{"head_dim": 64, "intermediate_size": 512, "rope_fraction": 1.0, "init_std_qkv": 0.045, "decay_fraction": 1.0, "decay_shape": "sqrt", "final_lr_fraction": 0.0, "doc_mask": true}
Each number is 50 + 15 x the weight over its row's rms, rounded and kept within 0 to 99. Layers, rows and columns count from 0. The size before them is the row's rms in percent of the matrix's.

# layer 5 MLP down (transposed), 512x128, rms 0.0648, rows 82-94, columns 0-127
090:29 46 48 23 55 40 61 35 46 63 52 26 57 33 41 68 29 73 45 37 54 59 36 43 49 49 80 54 40 46 46 64 58 75 48 84 58 38 30 75 53 51 68 39 41 59 22 44 43 60 39 61 54 10 39 40 52 49 63 71 50 47 50 34 47 62 59 52 29 45 38 19 58 59 68 61 33 71 51 55 26 42 51 47 32 48 32 62 39 60 86 31 44 64 22 54 37 64 52 35 36 28 52 67 25 58 48 71 41 61 43 40 53 25 63 09 18 69 46 66 58 56 52 38 66 54 49 46
086:32 58 20 47 45 28 60 58 45 80 66 47 69 55 45 40 74 37 61 64 23 28 49 73 64 69 69 45 58 52 37 45 53 31 50 61 37 59 42 57 25 72 58 68 60 58 42 64 54 72 42 54 42 32 76 46 63 40 42 62 64 71 29 45 62 58 53 57 42 50 36 44 55 21 75 56 41 79 49 65 21 39 44 37 39 46 30 58 61 37 42 61 42 68 28 56 49 54 27 61 39 57 50 38 68 47 53 38 35 58 06 34 32 64 45 26 69 45 71 55 65 84 76 51 61 73 57 65
096:28 39 50 70 79 55 68 68 48 63 55 38 36 59 59 37 22 66 62 54 50 63 52 55 33 40 23 31 41 43 47 50 43 34 54 79 55 76 51 44 42 16 54 77 44 50 44 44 58 49 63 52 18 64 75 49 64 27 61 60 52 41 42 66 43 52 32 45 36 58 24 20 55 44 70 37 44 59 45 41 55 58 56 47 66 53 62 78 55 57 48 44 55 31 54 50 72 59 52 37 15 43 52 51 60 36 45 47 41 39 05 38 61 66 34 18 36 38 56 38 22 50 40 87 65 58 30 32
093:38 26 63 53 47 63 60 64 60 25 39 76 56 45 55 45 44 43 62 27 55 74 37 53 33 53 38 37 66 77 62 53 56 29 29 69 59 75 53 53 60 57 54 43 40 42 34 39 62 24 57 44 28 44 54 39 61 71 36 50 52 48 38 40 89 57 24 21 54 33 66 79 68 60 38 35 58 61 56 28 51 22 73 63 35 30 48 32 52 25 61 42 44 37 64 49 64 49 25 45 53 66 46 41 47 60 65 54 51 38 65 70 48 21 60 21 40 57 34 43 68 19 74 60 73 45 30 41
096:57 71 51 61 67 84 60 20 43 38 57 53 54 45 65 45 56 52 55 59 50 26 44 57 36 65 50 69 41 42 43 34 47 55 66 71 46 53 67 28 47 32 52 68 29 45 73 46 24 57 55 53 47 54 42 66 94 63 46 40 38 48 42 60 55 59 29 47 61 62 81 45 29 67 71 40 66 33 48 17 53 80 63 66 65 43 45 47 62 31 43 56 72 41 31 54 44 50 89 50 42 61 46 80 38 59 49 00 66 79 58 39 40 60 58 38 60 55 58 32 51 45 48 41 64 70 49 49
094:50 34 04 42 32 76 67 41 30 62 39 54 35 47 55 55 49 48 24 37 64 72 42 26 48 43 30 44 47 48 62 48 89 60 41 58 65 53 28 53 43 51 51 53 51 55 30 36 62 74 16 43 45 56 51 73 65 55 46 31 26 36 45 64 45 39 36 45 66 52 54 84 40 41 35 62 57 65 62 68 49 53 32 56 42 53 46 60 37 70 55 74 49 49 64 52 61 53 73 17 32 48 38 61 26 56 75 41 19 35 38 71 50 31 58 43 47 22 73 70 42 49 65 36 39 72 64 47
099:51 69 22 42 25 61 66 22 34 36 62 36 35 39 63 28 56 41 57 69 23 41 66 86 59 49 64 40 62 47 91 61 54 41 47 56 50 65 42 47 58 71 56 74 56 80 61 46 38 64 68 34 53 50 63 54 66 60 20 59 70 45 59 47 32 63 61 50 35 55 53 37 63 56 55 48 45 42 47 45 50 62 39 80 30 28 46 83 26 56 84 59 50 35 47 42 43 57 65 73 30 59 52 43 51 30 55 53 36 55 51 17 50 46 55 16 76 42 53 34 51 63 61 54 50 72 41 67
095:33 64 56 88 24 48 41 32 70 51 31 47 56 37 50 32 21 48 44 40 46 43 59 59 40 58 39 34 59 41 64 39 48 61 40 38 44 56 32 62 62 50 37 59 56 56 19 74 39 62 70 62 59 63 69 49 71 43 52 35 63 49 60 40 55 44 50 32 20 88 28 30 49 45 40 36 48 68 48 45 39 27 47 27 82 46 61 26 56 27 57 48 37 70 49 56 45 79 40 65 60 68 56 39 31 46 41 72 44 59 29 24 30 45 45 61 77 27 40 46 83 69 59 51 69 49 71 45
091:59 49 39 49 26 44 64 50 47 49 51 68 51 77 72 55 66 47 32 31 50 81 56 54 59 44 88 44 45 57 45 46 30 40 60 64 58 80 32 34 63 59 43 34 48 60 46 33 47 58 34 65 40 57 53 55 16 21 48 35 61 34 52 32 54 29 42 79 71 75 31 68 27 63 44 43 50 50 54 62 58 65 55 63 57 49 48 36 64 33 66 50 62 21 29 43 68 73 67 60 23 58 49 42 75 24 16 32 40 65 41 42 56 25 61 60 42 46 33 44 45 55 43 79 32 42 26 43
095:68 46 43 51 77 60 59 83 54 21 55 64 31 70 18 54 37 38 63 28 49 62 57 40 23 46 90 22 48 60 51 46 76 75 36 42 23 61 33 37 72 50 61 32 45 53 32 35 33 50 53 36 60 48 52 42 37 42 54 75 69 74 52 58 56 65 76 58 45 36 71 45 24 34 43 48 42 66 70 67 48 38 50 33 64 46 52 46 35 55 32 44 42 45 42 56 58 04 62 44 35 57 66 50 54 50 43 64 27 49 62 46 34 54 60 35 50 53 42 74 43 40 42 22 28 57 64 45
100:40 58 55 69 63 59 52 45 79 42 52 32 46 51 33 54 76 47 45 21 65 51 47 61 65 48 43 57 64 84 18 43 42 35 53 59 65 33 58 52 56 50 70 67 66 90 45 21 50 42 28 61 59 31 67 49 61 42 44 42 38 67 75 41 65 47 38 45 50 41 49 73 57 54 59 64 17 42 40 29 66 72 40 51 49 44 43 45 59 82 46 67 63 39 54 66 69 30 32 53 74 62 32 55 86 46 66 45 60 36 28 36 59 32 49 48 23 35 70 76 65 42 30 58 57 51 25 40
095:35 55 30 37 36 46 70 78 72 71 31 58 74 54 46 88 57 49 50 54 22 70 81 53 54 63 54 46 59 45 66 47 35 29 51 60 34 49 51 29 63 47 47 56 79 71 74 66 51 49 81 53 48 67 25 48 41 43 27 58 81 66 30 49 77 65 47 58 41 34 64 40 65 59 46 81 38 38 56 70 50 57 54 36 61 49 44 59 33 22 47 41 61 47 33 68 55 54 65 54 60 61 12 34 73 66 36 49 32 44 38 46 49 46 35 37 49 28 40 50 69 26 65 56 38 49 61 50
097:53 24 74 45 58 65 31 35 31 57 54 58 35 42 55 32 44 38 34 49 44 72 65 47 50 46 55 54 38 34 40 42 49 17 41 44 26 47 63 28 44 39 49 54 60 59 57 62 49 34 28 23 73 34 52 62 73 36 28 47 51 62 46 43 38 48 70 63 61 72 44 32 58 72 53 57 98 56 38 63 79 40 47 25 61 25 48 35 60 48 65 34 61 52 45 12 47 54 71 27 43 47 59 53 35 52 38 46 09 55 39 22 57 76 47 49 65 33 19 36 57 40 45 50 58 54 53 68
# layer 5 MLP up, 512x128, rms 0.0644, rows 83-95, columns 0-127
092:76 79 75 35 33 59 44 43 42 31 47 46 53 20 47 66 34 74 53 32 55 48 64 54 56 24 63 37 71 65 39 45 69 55 29 53 45 50 60 44 42 18 72 45 72 56 47 35 29 63 70 52 28 57 40 40 25 55 74 50 30 70 58 65 55 51 28 46 54 37 60 68 59 49 34 52 36 69 59 58 62 23 50 33 51 69 70 44 57 75 43 53 53 73 49 42 53 18 38 74 59 49 52 50 76 64 57 52 54 42 54 47 65 43 29 65 79 29 40 45 40 35 52 03 67 54 55 51
094:64 27 46 41 62 56 62 29 34 36 64 38 49 64 47 60 53 60 65 51 72 65 33 18 68 39 55 29 47 46 44 32 45 70 91 53 34 74 70 68 45 45 49 35 82 65 79 47 40 39 43 59 56 35 73 49 52 55 50 64 44 38 66 73 71 61 53 30 54 25 45 46 42 31 38 37 48 50 70 78 61 42 75 41 35 40 38 34 56 40 37 40 82 72 48 31 64 62 64 38 55 46 64 23 27 59 37 72 70 34 70 53 39 50 54 35 62 57 23 46 40 41 48 43 64 53 31 26
095:38 48 68 61 57 41 53 29 45 79 45 55 75 18 35 45 64 58 49 64 58 35 55 70 67 61 46 70 68 78 37 52 47 43 45 86 68 53 49 67 52 66 28 53 18 22 40 42 55 51 43 26 55 59 62 48 60 54 62 67 66 52 38 90 43 39 40 48 32 72 20 26 31 40 57 46 56 28 37 58 31 67 63 53 49 63 66 52 24 32 41 56 42 40 41 71 72 37 38 49 63 44 26 33 41 47 53 58 74 46 54 56 63 62 49 41 43 51 61 27 45 20 58 36 67 75 29 60
098:62 70 41 22 43 50 61 65 45 41 30 54 53 67 29 67 04 45 56 48 43 41 54 47 55 53 67 63 61 49 46 36 32 69 68 41 81 62 61 42 81 50 54 54 56 49 21 69 31 48 44 57 43 58 42 39 36 48 26 49 62 46 58 26 50 61 47 45 51 42 48 18 74 56 39 33 56 49 63 37 57 53 30 61 56 49 38 42 80 34 34 59 49 32 31 55 55 74 57 38 51 35 29 44 43 24 20 58 53 39 40 52 60 75 30 57 75 21 33 31 63 09 36 34 71 39 58 49
096:33 74 25 49 42 65 51 57 31 31 58 52 76 27 26 68 30 62 71 45 51 76 22 64 17 25 42 72 44 64 62 40 43 72 45 15 57 58 50 28 31 55 52 38 47 44 47 54 51 58 28 54 49 53 53 68 28 50 51 40 46 61 63 25 53 63 62 73 34 49 62 39 56 40 46 52 37 63 38 50 66 67 43 65 70 50 37 30 59 48 51 51 45 46 36 57 66 67 42 43 26 68 40 71 18 53 49 75 62 53 69 38 38 47 36 39 48 40 75 48 39 37 37 30 89 72 42 75
102:61 55 47 25 58 32 59 24 39 16 63 52 76 62 68 59 64 60 76 52 72 75 44 69 60 17 55 62 61 54 32 49 43 42 53 42 05 37 72 32 38 26 50 30 40 62 51 42 56 41 63 63 28 37 75 44 21 42 32 48 72 62 67 60 71 30 21 66 60 35 35 40 63 40 52 31 56 60 64 50 37 44 45 44 22 57 55 47 64 28 60 66 68 52 49 53 46 49 43 64 56 44 52 57 25 57 38 55 78 46 63 35 42 73 41 71 45 80 37 48 61 54 46 39 43 46 67 46
100:39 43 38 58 59 60 63 60 61 58 84 57 53 19 51 53 51 33 50 70 43 31 50 61 31 60 63 36 46 48 55 49 57 68 41 33 63 42 51 55 37 47 58 38 52 54 69 54 43 45 77 50 36 67 52 33 60 73 72 45 55 68 45 71 55 77 77 54 20 65 82 67 32 37 48 31 43 49 46 65 14 22 58 51 68 19 41 41 45 29 59 73 49 57 28 41 43 28 54 43 37 70 35 32 70 53 53 33 75 92 66 57 31 61 75 52 61 62 63 73 67 43 56 46 56 64 45 44
095:44 56 51 29 47 18 43 18 50 53 37 50 46 27 42 31 58 32 55 30 65 47 44 52 54 59 34 40 44 52 44 22 62 51 34 44 37 77 56 62 60 43 66 32 46 53 51 58 40 50 21 27 35 70 41 61 60 36 58 54 62 68 76 67 29 62 65 65 46 59 30 45 28 60 77 38 72 55 50 71 36 40 50 31 34 36 58 53 63 43 62 34 61 73 88 38 70 30 62 55 64 44 81 75 57 50 57 87 51 38 54 17 48 59 76 52 58 44 51 43 44 71 65 20 38 59 54 55
101:40 46 61 37 30 31 47 32 42 48 62 57 36 34 51 38 78 53 25 62 55 52 36 78 63 41 81 54 44 45 40 52 50 60 20 52 50 54 48 53 48 57 37 27 23 67 76 48 46 67 54 68 62 42 68 48 70 48 40 25 78 35 27 79 30 52 32 43 22 46 49 40 37 50 74 57 62 30 60 81 61 60 73 52 32 74 67 43 30 38 44 47 61 54 42 38 49 40 23 47 67 38 58 54 40 36 42 81 74 37 66 48 21 51 51 67 67 36 47 29 39 67 52 34 34 62 38 31
093:70 57 47 32 28 45 70 56 53 43 23 64 56 57 63 48 46 34 42 29 45 61 54 30 32 48 56 45 44 38 44 44 61 32 53 75 64 44 57 35 50 61 45 47 29 42 37 63 62 52 46 52 52 73 62 50 23 39 38 33 55 54 55 40 45 67 46 38 80 52 55 55 52 46 88 44 57 59 21 31 64 36 52 41 31 30 51 52 62 28 94 39 40 34 59 73 54 67 45 44 45 74 38 58 66 43 61 48 56 41 42 21 27 93 45 58 63 52 75 83 32 64 40 84 76 45 48 31
097:45 51 64 56 90 43 61 48 45 73 81 21 45 43 21 24 46 59 41 28 69 56 48 23 58 54 33 62 49 65 36 47 43 55 46 70 54 86 49 66 68 38 54 33 70 52 50 55 48 48 48 40 34 57 64 35 39 71 60 56 56 64 56 90 46 62 62 59 37 56 30 60 65 55 48 63 46 67 72 56 68 60 42 00 55 58 48 69 48 37 64 43 59 51 61 62 35 32 53 52 58 53 30 83 43 37 53 57 50 43 59 61 58 49 61 51 59 48 47 78 55 21 63 77 86 52 41 55
096:67 07 61 39 55 46 84 34 49 58 60 45 55 18 51 69 32 53 68 27 76 37 46 24 42 63 42 39 45 47 70 73 52 61 06 37 45 63 50 75 60 56 61 63 48 33 48 47 46 71 39 32 17 70 64 37 38 47 48 37 28 52 39 57 54 66 44 40 21 59 52 49 45 37 35 47 23 53 47 44 47 36 46 29 38 41 40 46 48 95 46 47 42 60 59 65 67 48 56 50 55 61 49 42 28 43 50 45 56 22 65 54 63 44 55 58 55 25 69 47 54 61 70 35 62 67 75 31
099:67 63 59 50 68 61 40 69 63 52 48 35 54 68 59 34 63 31 54 48 61 22 74 51 21 40 37 55 55 17 49 42 47 74 49 40 60 65 42 64 53 42 42 48 48 64 49 45 50 05 36 59 59 64 53 56 44 49 37 35 82 51 71 66 65 66 47 69 77 66 54 29 40 51 41 86 48 48 48 38 33 21 25 46 61 61 47 65 38 34 72 35 47 55 57 54 60 47 47 49 32 85 55 28 62 64 47 65 38 42 25 56 32 65 49 81 61 56 55 40 45 70 54 45 29 77 60 82